python train.py --n_layer=8 --vocab_size=7363 --activation="gelu" --positions="rope" --tie_embeddings=false --init_std_up=0.0426 --lr=0.00741 --grad_clip=0.5 --seq_len=512 --doc_mask=true --steps=5873 --dataset="wikipedia_en"
Each number is 128 + 32 x the weight over the matrix's rms, rounded and kept within 0 to 255. Layers, rows and columns count from 0. Numbers have three digits each.

# layer 3 MLP up, 1280x320, rms 0.0426, rows 411-821, columns 256-287
141107098140121216131136134117044118062132111155107126088082119162096139160162132116136134141099
107101072167086111187120144147106089163081100161081110125164112139190139154166128159128139102089
146133155100133141135100146173160160094100112091141178102110098161066122189122070135117080165167
141129047111155099115153175152172052152095141126129084204092137139198156123089129107198097150183
084132125129067158154041133107104132158071171128178135088133122154139190118134143159166095113125
112127110067096120101144100090071093079129129107183118127154111107136210212135159103158070155133
138124154120188148071142129151131125129107128083101083107080140128160148110195126150074124127205
105034122105127153127115135113165124120092183137106173133129137051175124118132134060118089074154
137141122117096154102101095078080155086080139116134092137122091137099130154184130133161144094135
067085159145135135157153083090115083132089171103100151094166189081123129117122117139126085157187
098130185124150095169122207117138129160141103161085146126094127143078155117193063136126144117086
089137128160133169069122151094100134149091147144130183125094078195147182135132164120154124146105
064124187174111128117087145138159146118184153132140164088191136134140202152145119166124110112180
126120147161109132139151090156109078123166156165132213139158116104106116160164182175102118160141
128130082093105158190144157175167136108175136155170155090195131141110135155119107088144111110119
131123093070125105197136099062162192155092129115114188117134135108101131149159120124149117105201
145170066097181117102172144151108060170115125146146127145106188169156073127106143158161122152100
111078163154152120149130118134153141175141146143143158078103172078137127089073128134139129123210
140070210107157103174104172077183103117148151101069042130086158092214075173135138158144023142158
116111144164157118112170155082138145144139125182094124149162118106131094136163075126071065095102
155144167067159125125181159139127174155156124132133086179151121112099057123136095133091063057166
103128066127099127129151164102176156073132183169094101171144129107158097142099118151117132096046
117114042091115168172159138073134145151170148168126171151149079079156128174088162138164144112145
135083144099121094177098096141096156193151111152105119182120112154084141112195127111122088110153
215145019104093100157135085097128096110123134156176082122148137083159107137170167088093101176026
120101120156139160108155160134143118144159140125139185166164195094125174121106098096146117113135
176167109192171146099077152150136156148106115087185135110105137124137115115159092084117127164163
114121139078170160181125159161090139146095077119098160157142147148120082134078168080145144142110
094127180207080142112150132122156162148130122169112208184105094114106170086156129152180147152047
089113156080110150169123112184145083110161100104106138124080186085132163170066185133158144120174
097104121153139131091137123165171163156117108136059141144089090115157108121125177171127091126139
105119140099092188102096136121085131093161142113149158157111061144089131157159171123118157145140
102065072106108081119168157142144116108143133087137133148113130134106101171147113100208175191165
161122169140137193141133211093165121168117206114145076126127116088162116137107133124117022158094
054143130117135085124068121148185114144072115170124191101170101122190130132174129189107159121146
122068154148119133106144112111096139120109118129108143125123173142058108119173117073133125135176
106100165169144088121089144056065072178143166191135162154116122100152091161154084106154059077126
084101087132097071159173132159140167138103139154111121152120089141221141046117088133177110145143
128139190153122119124177157147164163099090087089171101089171088181076133096157104104119126110185
188121151116129094099140072159118094077070139138145106173129138140095141162128153136114132109167
136092129097119167182098157116106112101102159103069183147097113099146132137117031068118089163109
105155158156102080106074108136102118100140094147110154165157163191165171129125152118144104094140
122082152099115168150139141102096095050154093124157123122104129126137136131123142106220142142137
094019143084097067089142133103123125099130134105155143106068106135151126152153138118152152183157
162108122155129098118130078145154182122140211131168125104128142112152121158187070107158159141103
063112113158102137190110174137109143151105074075114103159166156120191115158151081170151116122100
112099103145141179115130119085106072109124111042143128164119151159077140111213089197110116103075
076158103135139167159151100143109165112113117137204148091125063131126117175096119089087116070141
114050137138122177094125172097149098168099094098144082134134168112096110148085172104075094163068
152112081132141086217138185150150140074145096181094035130173122148149172135128159194168113110101
137057073095188104167155147064121089102205123145151098125175139098070104131156135176114136134090
108151123102128086082139166078101115165064146173055157166092135157174082132130090024119144101130
124117169044105128132065170131136170108137114099137103089120146174114103128121096193122167109126
160155176195110185109108134172151110142119073151175155116091175166142144092088182124096094112188
111119107142144045130110129135093141139131159143175101143147114103115129168149123096162101087108
084179093167112159085137174172194194138068119056088141134099098138101120153076109164162132100153
133142170095114136156118117125112132160164082137070131136101100137110118158068154133093147112157
114165115127133134145123173164169085150077143172127176129107108131064136104109129132138139120177
111104165092183170110125140099193115169119118126154120173156112189156103155110122140114059109112
138185158141150099129183131055191170137096101098152108126179082166104083131100114116145097126116
124131118101142117140152143143112134095114106078059188172115073151101124127153165108086086086078
166153136132105135201123139094088117152214148187128102163116084208201094117147134117152097128098
117081148089109110133134128158140061119118170116104138095166137134099075177100162158162154177154
073127115155072106120183154143144140062164105130181154130108094157093154092107101046059101135119
146130115112132104118187164155093131157111091129120151115152080158086140187099118085088055125149
128167127134161146160125164114074160155109102165148075135067101152164091111090177168083138130130
159147083115196135189083118163148144161114123144068083108151081229070164090156138119144143065168
104053133092114083096101156095115143123159089110107091130141125137170134131110157067176151105132
202155071134118117184124111156079159163105123111092131124179056133103149127116121156062125175126
182123126160133126152101058154181125146126098130128154121139133147121139138120094122117149130124
108184099143130120143159123109147046194113137091096114100159115131168056083156105119185067109079
092098104152148105129133115207163086132163105106011105195078147142162163181152141084145142119121
130126094172109092061104107139089168110075151117124185124224202108168060186195044153118079167152
158139118140193147145093153111135102106141098152091123050162114132071129133108128111145137090137
161072129162137151123167132123153103149127167125039155188129168135180138126129133109140131113106
133135108091047157130112130162171121122137150185129120106123131116113109139153173111148097145124
077186135065113115075189137249148173108095062112072164132116175117078145114153148144099190070124
173103135090114068142137169045094179085080167121152133054142119060108170153148099220081130140125
105136094106165115085161125098201115121127163109126080142105108089069104138095153176111076110156
200108133156075123145118152134177186109092118135114114115123123108164093121150173108177160145121
132127149135112099077147167100115081153092126078120134193175104119095157112106080178064082044172
098095211205087039118137145095124121124146146149153125111133143095133076160144131127098138070132
134104133151166093104123133101154132065128155155167128142108097115184161178150172098107104107133
163141177102168172151125140150164108117095090100136138117131132117092097170182140190111176108160
038161112120105162133131075138073117113139115127148080121098158097099135124151147103163119132125
168088131150146163141171126138130073109135063133081136150142161135160092139142120158154165090137
194121090172149117143135138094124099097129156159090154168172083094112094146171191100122083143148
112114074158145157155102092105151117147130153136138099129165081137148104131057134110119106111180
141133076140114125036121125152183147104133160111139134166142113060138091126105165168128055118092
111145184178150135106114078077141172066159164122117142161145118117127152187143128148155085141108
091096166117157100126152127109138147175135091141137138149143085091220167148162111169058098061144
081120149105133153104239146192143195125162111175066124114166112158141139122184152141127155080162
137105141138103164070162144146168143125097105161160117084168141086147149171184160125166167140048
131109148159137149116135130136134163130084121130110156132153123162092147178076160106062105176111
107174145167141123152162086123139168064106126179176127151143114117147104120193144145153116112141
105088099117123129140153104057105170090194148104140113114137107145118143102158066116145095137157
099106069143165156129090099193133074112179156067136169115116128157161080139169062111140136092137
125151135178089073137120142129132099125127146132146104154070109129133148138107137072182154188177
117157103070110133138089179107110174127092087182106160135151096116132085144129068238114107107105
150170144117163126157149094127134159137136100073112178154111140126149102130122089105080187173105
134108198117122166129148085200129056127118141130098140173121132156106125080147112095192122080178
141096079134129131117151130110143129156110141085168111124154169141149158147140117110141115133100
136132161186101132142130111101134081138069107121118171105129120080130125145132138133115174105063
078060111155177034105084155098165129174152038141153121138164124098127110125115134156161168121156
132181147070128104198140100223111075156090092160171135084160176142150054144116135167154159153161
127087110138149114140154150105099079098137150150095155119177101138120155147142113122098109130106
105132085153130183095130096150115061140111140115220123120145131110081245114154176118186189148079
156135149153133163181153106189127137160159149114094144171161149196136094166057113085108091130098
037131174100127131050162118091093114177093106177132148157108104092142188117190107081120122113161
182106127152114099160085174125122165163102153121177164087121182108117075136121112108109119076161
143127218021122120141078101077083094145115126178121192086153135110104104087106114172132123123131
107144076115138130153141122125124116119110133057151095148111131176167138128108150155158138162127
079124134122159097103132184184134138140132168067078129118125128142117195191159155121089139100161
119101119107097092185159159152110125147093156136131119099141140129113081055158141122129054181110
179173143117114101117123117070148163139181090051159155126171107081141158169159134155125112110127
104174107089155175162146144104164060108141150205140131139080104138161127190100120154132088121155
126124147130077143161126189143177115146102140115099079115143113101164092149152130127175139128131
100140149112085115101116178168165140163086153122101114190135194159136123111189132173138096122154
110083159123105147173164121099118091116088132122135123102130127094078154084115102117097129137178
072077098103178171133079169129156159145140128118184122105178118098134120164098109074120114144150
173118173111190176151139112153145091091142120119137096152193126057130144069090151121118140107094
152137232168090072158144139133144108172132133114088125133157142155168186122122109079128154089114
138160141172178177143144097132083174221172139099085166097109046146118151161145118175112117186088
134198097139099102165146126144139171131121155124139081103161132040111204086180104063091109161113
119117102208151137148127146182130116128126118109080093138150120135045075121139083169142146155195
137150154117162145177210111099132088137103150160121147130134152126127188058086173135139139146125
109116173137187172129153165097154122072148185049088126092158095107124152135131201083155156138098
135134095135147132073108141137158123122133121123086093044149094137102129146145070080141254136126
064143133098118113126171115102150140121100152119108137150118153116105156160104157141157084107093
125166146150114139172167178124174156135090047162115119172091113169182118080146150109104095122071
150147190126037058106170126150125103217140103128092128109121111137153066172144150168121056066100
193113158118075128080144144102124181151107078058139177140152154102088141088126113116132133184101
090108118207136164088171143128144140122146173153109100094123117118161115101127140107128092098148
091115168133168154141123157136183102146128112113135083161076135128147127091161133126121186114091
167101171150116071158120148103105119203157174107136136129146172092149078128157129110100088121121
197067093093141087153128158127144152144177062143170105215080088144133160100121110159154108153146
124121126054132168119121157121141114166090142124112152110164077128144153110160143148081055128121
185120138137089172180145048174101071153156160047105123176158077153135160130144080117149087122103
133135138085120129144118224050121166128171109114074106116116113104148152148135119093178128125102
064215109137082146161105085156159154157158090122138123151126127189146117124128120157193108101161
159135084099091090123124108130096131112095113158105085184117133160137141175106115171121146159185
099110125158174157130094101057203135137135156112118115109132129087129138141098075137148086129122
172151157139122123086143084123185155131133133138082127129143170177121147080162160163158177164127
104133143036152046172166107121132100189129155179124144105095082187148167118152072127172175086177
139091174103144071102123127078094135148106065123123143140111141166060156147156100129054159131158
121135153152105151169129098143129085139163109081139149107157159174173075156223209119165080202137
172161130215169163082028144074120126166168122172085157155140170118088109113126132176125121121119
100129111164085114146215111145133142113120133156172174107080162108209184106133061129151153152109
109134139130114082194169135191149129129123154146100142082110131087125122117128200148124151131126
125124113174214161114165195089112147095126127119121087124086098114074109089129156089146203154074
076137167094115154135134141150137111162162174153110110094156106173173119114196103114118139122153
040110143076167088147127079170099087145124119143123127174134142084152132167156098102126135136111
170191171100113084131155122152156095115114110164148215180159076199137106107120122157130119166112
147049126168152102193122133153106096147128121166140123119124213098118133061131058120115107181158
098129101144114155189157070169138143119074151068130108173115082157144143174197087100188172178104
112125106136140177108121116123109142139114127134103132118094112122148144120119175097121075115147
185066133135133170121177137120091122147142202117139098092180118204093110204105111083150093139079
099117148130107170110165128145102123110115159113115120125106126221120105209142134120112088126106
082100118134168116107113086151124142095115184167128138130135136121103099139145125141181063132103
079134144145105089103108189142167121139108154140154145142162136107116112128097162177098125110101
148130128180134118108123125112115140158112103110169118128172105152133169150109077159078134084135
140077060119208128088085136141179173138102150109111137164109168139071143093158090119174133096128
112128137169128144140110134123147178097119133100111099132113144133096141144106147157129077117166
176153102160148123190148130154136091098110096110130137117157103084157102099114137167098088106149
129155148036156179148130147152157141079125143152114117158168173123127098124183121138102142151153
084128111134121171145155080141129139099133118171063145119102153080129167079137088144151138167085
104213139099155109125189170131115168171133117144114122145151155094145043153151102135103151090165
144051143167153103149118134070146175145138153110118154107077082155142171095128091153083074211097
081137123097125040118093149125130108067098181123115112137187116152167073121201085156142108139155
131140106171087186101126163096131159166147131143190158084117170108110135050118188180121131079158
058138152063104112115156149126141123149106122120088147109116124141174100084211109077103108139137
083145185099159141104089138090065157115115165191067139118079099119146087154078143178131107155169
129124168168101085100148101172129143093106072171186132086185171111131136153121080155086047129120
114064188150120171083077118148162098100133110178146118116136140152138185119117134087152085077156
142133167116083176123143158148126109134140190136160119112127203121096075107147132154126119174131
206130147143102097118073162207143153139151094079112095118225145151158075122141128105179161145133
117175150181099069123157126096116130156193083128152181122160083150102185090115069144077152117148
154108134065137091144110149159163126097139144142123098104131141138144108123112125178068136132085
076193121084135138084095105211079137195089099135125084145156140097106153138125090186107106129121
120105128165103117119100138118168145238127059087076155109124084150139113060123122074155105144150
095190126108133099115159143123136088197130087168171072104133155140111131077145113148125109155097
101120152146099101086090144105166118145132134091149134130155161125167108152152124092100082164106
123140107182171135116145125106151154119144105138160090130120150127153176149142125077168121168115
126154109127158119175172143161173147116098142151144188190144188155121208130150145184092107160149
116035068095187164186135130140117138069170162102151123096051130137109130152130128147156124159094
156130176070112172205142135191142154080120144086125141138067177122130152109081115153119130171106
134170173110169143143087094130149126079132110159095124201104126144144065107076116177077078152140
117090134103157096108111114155151134159060093128164111143151120177131137140125123111167164119110
155121102183137151097091084125148222151089144113114099122121113115122133124158136031087120079073
106088090127159101183080148102152142150123160112124125127153124114108094127123179174085121075079
125124124127108135136069118195140119173127125168113126153133173069140104084137139073139146106136
099123152155112138161168127103116109136154087135101144117173103084157198186144100087138163140131
118117130087143099111155145129118128126108136137110106105205177128110099129139088177089111127141
118127123124147110100125142138096067154164169163128157121108183165126108151150111110166105161194
142117119121175117133088134155160147131106167136069159120150126115155167120120144151100024116132
159122152111143127130121113177088085144136129131050219136174056116174208171179147113157098138136
138096139185157137083116124106163098124079083144155174124074147124116025125137145070131119061153
114129103175117154198141136117164127112112142176157067114142070119153158144137129133159106142195
069104193142087133109155103120091107160131133158199140112132144122075137126098185161197132143058
133144129109105177123130170133144138083107148139136181123125118145119142137069182163192120104170
151128111103125123170104177141112124134146133136158085119089109161145133164136159108141168078166
134145145144096160148125088148140118053108164118079121161141150142102159154105164099108111115128
147080088097169167096130178174214137183099142081072097165132110138183131133144131186141094056165
093113104121144126115155174090101098153149112097141104115105133102153141155129132060115119175114
190113105127125101168129126141123104146153116147210141148092168198107159092147054143106150072125
011088182106194144169119203135086148133135116148115144184188110119116132106082157131133136112121
115131196116191116211179136103087048150079114137195177083156073182135117167115159168124165095134
125141167091122129071187140132111120121120128127105128193149118136120126137160128140114146143183
135164112087158106095169132136104094201174133132143127150137150124108160112135104066150166160101
155090168115144088132057039087109128177141135178086120138162085113159121104152127116082130130136
177127139104068090127200111174115102110171187186118147131154110114123141113099123090109078207110
168133090141174123109018151157146141154133127179080126131155138149141109099147143124130080149135
123092090116149137180121122156150095080100120102084116182130104127115188148176148135173151157124
103131195139066097128130121108140094120103130172130162187149193136156129140141090110176135120131
160113140128120149139143089170116069107048133128177159216192164153076069165089149137187112119113
151077112200154150157153159126152129094152162112084173137129133134133119133101090171138101109138
164176090119119098110122126170191071121199147139084110194138136153063113135052054157123085143125
120101154123106078169106105130179166118097167098125181148180130146107163143129088171126115120131
115157166141194154131089117164118124093113091108170133170138167132111136066152075172099097127135
170163075112140141056107150187171132140112150157147161124117154136121130113147099166136120092133
089165212151103147109157123092189168097183070164110102156180043128133147149136139170120170130130
136166145104159120091102092090153118139100130150077174158070161167099089118151101016150130251069
130106148107194143126103124096165100178118117097158095157133108219145134150143125148032105154084
117144131154137166146148135148156103131123162085142128148132082106096104158109136187103167100086
147139179201206142166210174163127144077115091187121094152116148141130165132141181138124102183185
170120194099104113098126130167117102177084079133227137101138140123128173175127128065226076147050
157138135182134089110143157163180197117115129117116102065156123087141187088118158112075080074214
101109156052145144140139134185135079105080203113128214145084138110162214153072147143155118098125
114202086089140149179137166109121142120068050178169064056088048121093134120169179124115115180092
174150089110136053175146147103109084121185105162148183208143154127169182186132106232124072112126
124128135146113187154126156153168107153111141104171178097093105094215171168148114107119157109188
084096204179146171109133159135211158096114135110123124166120110124138146125141136134089054070108
122164121105164127106145092087100192112114125110122157087119069104142075114150121164141113131137
123104112143175061165152128173114084160135178115112105114118104096164136149139127098157114110098
034098110109111137156119121174123075111132065071105157146190085159157160117106090127089109165172
085149121156116150096142140107133127116113114129149126067116188166178156128120104102084140079150
182178171112110091109100155073120132133122115087085073170146096159161078184112139128076085125150
163125102076156199089174157172108117109128121142096090149140126117134161170147128136101142121106
158133215134173128136099091143090090105094108142145130121128204165119070171102095129163077115108
151109127091155094120132178136176094104145118129074091197102145103102109117104118113182113149208
159069106224167116088087076104087199131123118108127149149191104164145122128124129148126093132138
161113098151144127152135142091137121160077072120177113087171145102122113117155163151101155160178
190123178179130126120121177073176151117139071084126101166116127075175136106093177176131091077113
108060163115073124143112117140105120068145062154143157141124138126080149134120159074096146135098
124065133147129104148123203149168129126116094113093052135168157116174091127205116131113074151114
148149149098157093061134138125073115129111170152131119161119168165100141166159099114109094071107
115102118139153090190153064128105167147094190101152125095110120101139101135144173126144112150083
161093106094097103105119120124094142132175127149115134122132164111113173164117055133079117099141
143164092137194127138139137153156155141095119120116168187076178097123085092132099166139106166179
088142172109160151095098099081079184091116145109103139155113130068145113123154098114174101091160
099140141172091153114088203133091173153131103147155159136081118114147116120119103118145061143196
090118113133138109137101142157175141160131165165111101163134112099094116080213110159111158084111
187143175127149102179063123172126173104115109127142101052126083139090105107139132078094116117122
100135145112140135123145084153059143161105106109113156105192142089101172116152168145144082152114
076102169171073099089129063101144189099153196139116138082148137114153159143131155121118087094145
122074125119095127134141178120066129169148152194129091156127121127066127141158097104140166178136
117200136146098104125140108149146138120163154135089134151186176099127112119095149138180087069118
170117104093170165110114150151158204155093100138118127147120163178150124134147168093140107135109
155077135174121105065115134102150169068138084200084141085104116103099101100109179107138171159154
053166105142177073120078116108124120138099100162072123153174110128159161168172084162147115111123
111079132148146111116151117167244148068212084120151074140113115177159178124135142109210073169173
166122119106139158144119174091115139075102118092126157117192146183169106158167078107156135077154
137168131164153128186072105132155130100116124166067205166143141132098137179095097197125102165084
127146140180123155145140127125181075130118121129157127149168125124106185098052150127114080165116
182109076142071083085115137152105155133120082156108115049151129168181119131150154152071147105130
078173117111168125120157131156146103144121086136106086121113131127148167147088109129133127072188
137132075138144136101082142095151089152135161094129140142150083136101130171035179122118088106134
214121104138167151163157136154167146149163139108092128138148191183156148126166135157109120096135
094191193175213145140150131151064136064104143084153121109120126134197119188133154151123074090148
159113123072168076113145051120131172114159111165121135142103161153086172142119096081134103104160
117119106068152122159137065149103140166070118132118092089103144168134135159097155105082119150129
095111147146094114156114085146093121105092148165165123065117142082114092177177120149117162147178
122150078139118062140097174161098124158166170186113125140082085157146116110112038156173059158154
220156115174131087118147133083099097151150151141105173124200137187137159165166164151082139138148
147184166157182147139078157167121102118117159132162144140146091150149130113122073109134153152156
105118105204133157170158125148184109115159110115092121117127100173170178162155141061111125129111
116131105150096104088134118194155086107136189129145112146092127135143148153130197116064130181136
139126114192150051148137155095163127164072073147150082170146142208202173085066143163158095141131
136115143134049051144160132130170133114111153105135074133118093121123145187098108104171084115123
128151072091179177103107159192127132137064111149096146146167142110093115058092128138175112133147
167162148103140141109142081137127151161125108150138078161146194153156130104110129128124077125137
167084144110142093107167128125144122172164161095148101147111096124242146158140123132110104147123
190144139082094153087079117166173090189078053153103132060167200141143210137147150112112140134181
095119182094157121089127156148134158153133114106191115107045143114132159145069238097112155130157
135173142042149140115136092147163116141064168063131157121100112148084169085101107152166065098221
056155146098108047113139153133123080175142135124174158143122069154175131129158197129176106141134
154139160093174186111159087079090148083104121149105105130169144140099138150106151157083098156082
105140081062121155119095127157148078079138134132147137145176064126159117125113103119150183172057
102134125149137108102111132168104118134149121135191109120081129121131126114103112185096073183121
116092147095073121176130188124133137157076152136157099127094138123082124110120117119125146217107
149124134202158114154165111125145075187140095126144157116203132157092130100146148152134129162123
099106194131134108088166117157115075171105098092123168098100120120119128090158139086104118096168
105150154071133076145146124152090103109067138135122061172130140062078188171094132134134115132173
113148139145082145150105108109141159158079097097142132115148125145131090175156153241102143112143
053151102103130098149079152152094184144155148117107164115126186065178107130145106145185100146174
179094127121136147137106103060084103152148146160197152143112134136092135086106090142097097137103
111157159092137145129130111170183136126150105159120076165154119141098164157115099135102146119122
119175197103126106139152117110191077098197074108094181111171116142133093102154104153098138132046
155155138170142143155142132140197135109121190137081112190150162163125160086137185084137125106139
123099049134176081130078168126128122141095140159126123151171181099114138162108079095152085108124
114126091110108109051091150097120155094107109167089103155119093140119185120217115127156102138095
140117093089109068158194106116156126129046172086096115133125161108125174134133149146102129148075
126075134071139113138102117112073074152130064165169176154147142133171150131115087174080066085069
138116102084128111081146139155166131183157091124099116131164136157159130139145133030171098162089
161126084047125207182104147184147162104120094115094126178122126114155092157108146096156141131109
153179141123117134151082187098138125160142162168136210109056103086090163155159138051123145128094
078139084039113138200192139143079097128109101141066167105174114120172110178118150147156117150078
132177130160131139175087155142082146139130070147097144181155144109122105127149083130141141108162
163106135118113076124151142124157167117139144136148100180201126135163095096113154143080128096117
099102129060141125148159142110117121152116174083081143134173107097153133103161117170168157130033
063193137093127151168116075119106110141112122108154166129123151140146151170120165084158143127142
173155172114137149115100159194090132094073076200109156138117115043151149124189150080105091194159
095154121098159143117105120100142135152130125182120096106098143146157105113106108153130145053106
156071159147093188139225143180101147167152155172081163127172130121108139091154121182109111144109
113163162096137115179108163092151155143125092142155173094216110121146175124137127156168140094164
140170027097125069191084109087088108137078080116100151179151061164141118087153132107155194125111
064143176135102063139106121205089108162143142165108092077127124117187077197163160123055105133136
113101152130104130130180088157163146099097182133092136091119151126124081151137192094138128124113
071118193113129137098189145096123162140155083131166140177127037202153101108148157146148145127157
084166126097156087115192144123166171124113156142177166093137162179102102147155094147114111144104
119153182122150121159151149060093134140092087153157151115134098161084138156162076120135113099098
136093147138112169142154091109135091177136129099117183133102150151102096129139087148113109142145
128155160110161133164103212131108115096106097103122089120082119050083201088102152093089114170107
116129122126124090206106175185156151079151133137069080137111118081126165098132136118114142166177
155114133073123096110169114144163114168179127115112152156076098134159154151140153104123147091133
111179152145139152152111100127151138163106084101128142083083150097180118130107073122165136114104
187145111134125173142143145141147125098107125081125129153118155168129116120127131120172126143070
114192114150102117126101147115121099134152084168170115136162105138107103151114155133101177094041
117100119100197100113157132114114065208104068083161138146116130150115166150076125106124111093141
142146059183082123094114177084121121128057120156092123115150101146135137171147110156098101159100
121138128109153144142112126117120125099107144109086173104106133173119152148153133123245160135163
084145114179195129084113128170153139149124129157109127117136142199104104081150163110141080119169
106152205150133143116137128094143116134121117118161138101162111130160057088155105222150139125112
141138106168085144133183149165084150099121096097126111143131095082148177114163126148126119161152
139085098088148125187105166106165172124129151135076104100179089073105138172082091137105133079139
082110145123162182127131172133123124090120088124158124065115052117145162155092159113148093109113
161187148158148148111135131162126142113152159093095095107077117108118110157122204113116125138103
130158119123119101110134202133157168113092078167145138092189144108092133100099155149115187146132
203087134165154086133134118173125089087083136152117119139075109193157089160165152162199091116140
073106116106178158147112125127096085136104074165112131109100107120165154128100132109148162151125
124105072147133087125121177163115069156132035158135194174081117204110175096134087129183088152206
091097147101183095126142097117086163120149104188114112112136117087129159176121166111123137212074
091089067209152138122128118131165098155136150153097144129107162140131141185122184121129095102165
119084100106162165145138133094176170126122165125111070079100053097115113168109115080148124153135
063104123105127125090101128089172102141101127099129097114181134134085138147091079109145109143160
156136129075151103132130143156108143156114149184093125132099176066126212153100138146151097203093
149166149153125178059101164205075137151098137125094137126177170152091107102133152133102065134144
111156172151074170138103133180121088120118091102130138138087122137121090136138213123135111115141
109138185193061089144166112105164129127114153158102148106120109119158078112193129111138133089104
128181132122149122129145157116154143115148176198132057108167075148115142078172126089147144100137
102145114063082145165147177174172106172118101152063124153146143210136180168170128198137121083146
118086107126118102148101122141126154144145150120144121148115087169099138160189091047081106140074
178150099130165055146187110103132101076102158128150112141102129133130123079142071116156123135097
149189172093099129190140172105106085073166104136111106137124105130095163122116126068133127165070
096147116097141124108168164132117160135102107144140122117098126129063107084092125144115166147130
126118051111145138133091147113150090119113115134094101097091163125144107085115058141110090134106
149126075091073141112141206067220160160092123168152132124148070145077130161134135108082147169157
135120108144119107116145070192088172122111158094214151156120109146203118148046106123108094143106
106142138179097121133099146152148155127168152108083136098148142140198147106133132022124118109133
134141084094157104199153161147136141151100122155137091197097059158131187116131081124149043098106
109176201151119112085092130135164144137062142133136108153126131178093126149157110124135137135149
116127156117135104071158132115168191134142083168068115150171113070178103115166111148179140109092
141139155173104133149068178131164171143118100125144048131167134093159121149118145154129182120138
137125088141094138114189132123090088121093147124120147124135100147119099155143075187089108133118
091115109114097107137159142128106094126126084124140128133150095083130144170110145127128095183134
108068132134158115155155081075140189117082074129082082162170087091130130118090156112124116176165
152099137114159020124146125173109175081196123098140155124121070170116160084117140184137115122122
118070132149172132192101128157109092153124118123154092104146110166102127136130113073216129112137
150147096125078155144139160157141141145110111187142101115129124118132068127122161176127114120129
081122105115136132149156175131095147102074138194110125113142183140102104072129173109171139125169
108140090153152034120143183078080105104099142184140154110120200092117133098166101092178119125154
107129136034122151148168114076071084060129179124121143134163167090105166113177049130190163157143
154087153146169154129112117167144155092116067124162142089146134118125100150164118171114099119114
100155146143150124119127094104163095095108141125152139132083111146142118141074167149122141196146
129084133125117103145101137106156134116144133141113108142119144136104115123087102082132113121091
148095140141062120175152152056128147181078109109137096134148188131091181101117122092131161103153
176052154173094118172113151135187138158159102185135085119069055110126108142164115200120128157112
168141068093113066126131137119111112195169141108149095137142145154135158122135114180172137083177
137135101177170090080127128149124119123105159155123141160136124138142064149166095120106083178120
133122124110139138086144151188134151097112110113161153138143102103151033139129170207100106101076
243093157141158151071126152171094101158112174169134129131179102123092095049117080132112115152179
174121104125144122086117141139093120191147187199144151118137102123100168107139184156129138150121
123134160118144105203118153080147101146148187203151125201113097092122145138084100164092080093090
155130153121073127088134093079158182126079168092210146102120081151148052099161137109143087144102
129095109115149092124138123137146121126079125173129158091138143127075157099076101126142101168142
130104097102132049088129172116086153128128108156142108176125072168196194219179142090126101176176
074139126162051162090109154177122182191107204189070157112170118078207182170159151119075101115117
131147192166161149130142133139124159115141132115152082113123147141148100095084139086143090119136
115130090184075127116129140057155068146140141164137142097174117106110073156184147099112150136149
160162135106105092158127081111158143120136151169085167108095102094138152153142157088105090130104
141115134133117140074156151192134181090100107099099141144169144128101144124134168091146093186167
113092135092070115117145166114191118114073086140152179133099104164135178085112117100125122079091
085119128150090127148108130203092042122166077166167113094110122117104127126111146141108068148143
169103128148119115152133152052105060095090130171056139144113159098116121149170144030181153077117
162097107154128127143109091149156079149111129184145128132142133117160124098168119120095129139120
141155119148120081155158086141134161147106156107135112111082098092092150141145106110153154106116
109121174149097161082156123129155139144170186152117108119189157153166087172113112115108156120148
152172158084154089130140194068074145101150094137124145136192157161135124138101113118108147147146
108121153184120147056100112112110129120120108139161151153147100108186082140147119158141124108110
193133151171149151097154163128143160192154129145134153164039116082083147081108086144132135110101
103162157089099137147153112064088123133113143071134165153131134150202117137149119095168101171152
224220185122106143222099082122091091148098114067125102046137153000081053050205083131198058232132
075094151086098177097159132154153105148135145079173142150133113148156121119140174132121057128079
107147144125150103135123180148148162119115108109172132102123125145117136115104149089150130158141
145113148158139184166121158126198131052160202160174069133139127131163158143102144170143085150137
094172055122155133122107146100057129152097084166109150089114146165111185130129074094120140121074
071116131106143110114155117137134097134150133165098136098115158155133127163151168110146120128126
129133144130156149102096171159165076112160125127169117132096142111088128089100093094113100083158
160114140164132148125132122132115118201169120123157107121177100218120136137178072089125121141091
129150114129143048152102129187124133116122101102185095152152111173149095205125078141150139151092
148093090130128093139131124128091113139154156140120136112121152131144141116144095174182106124132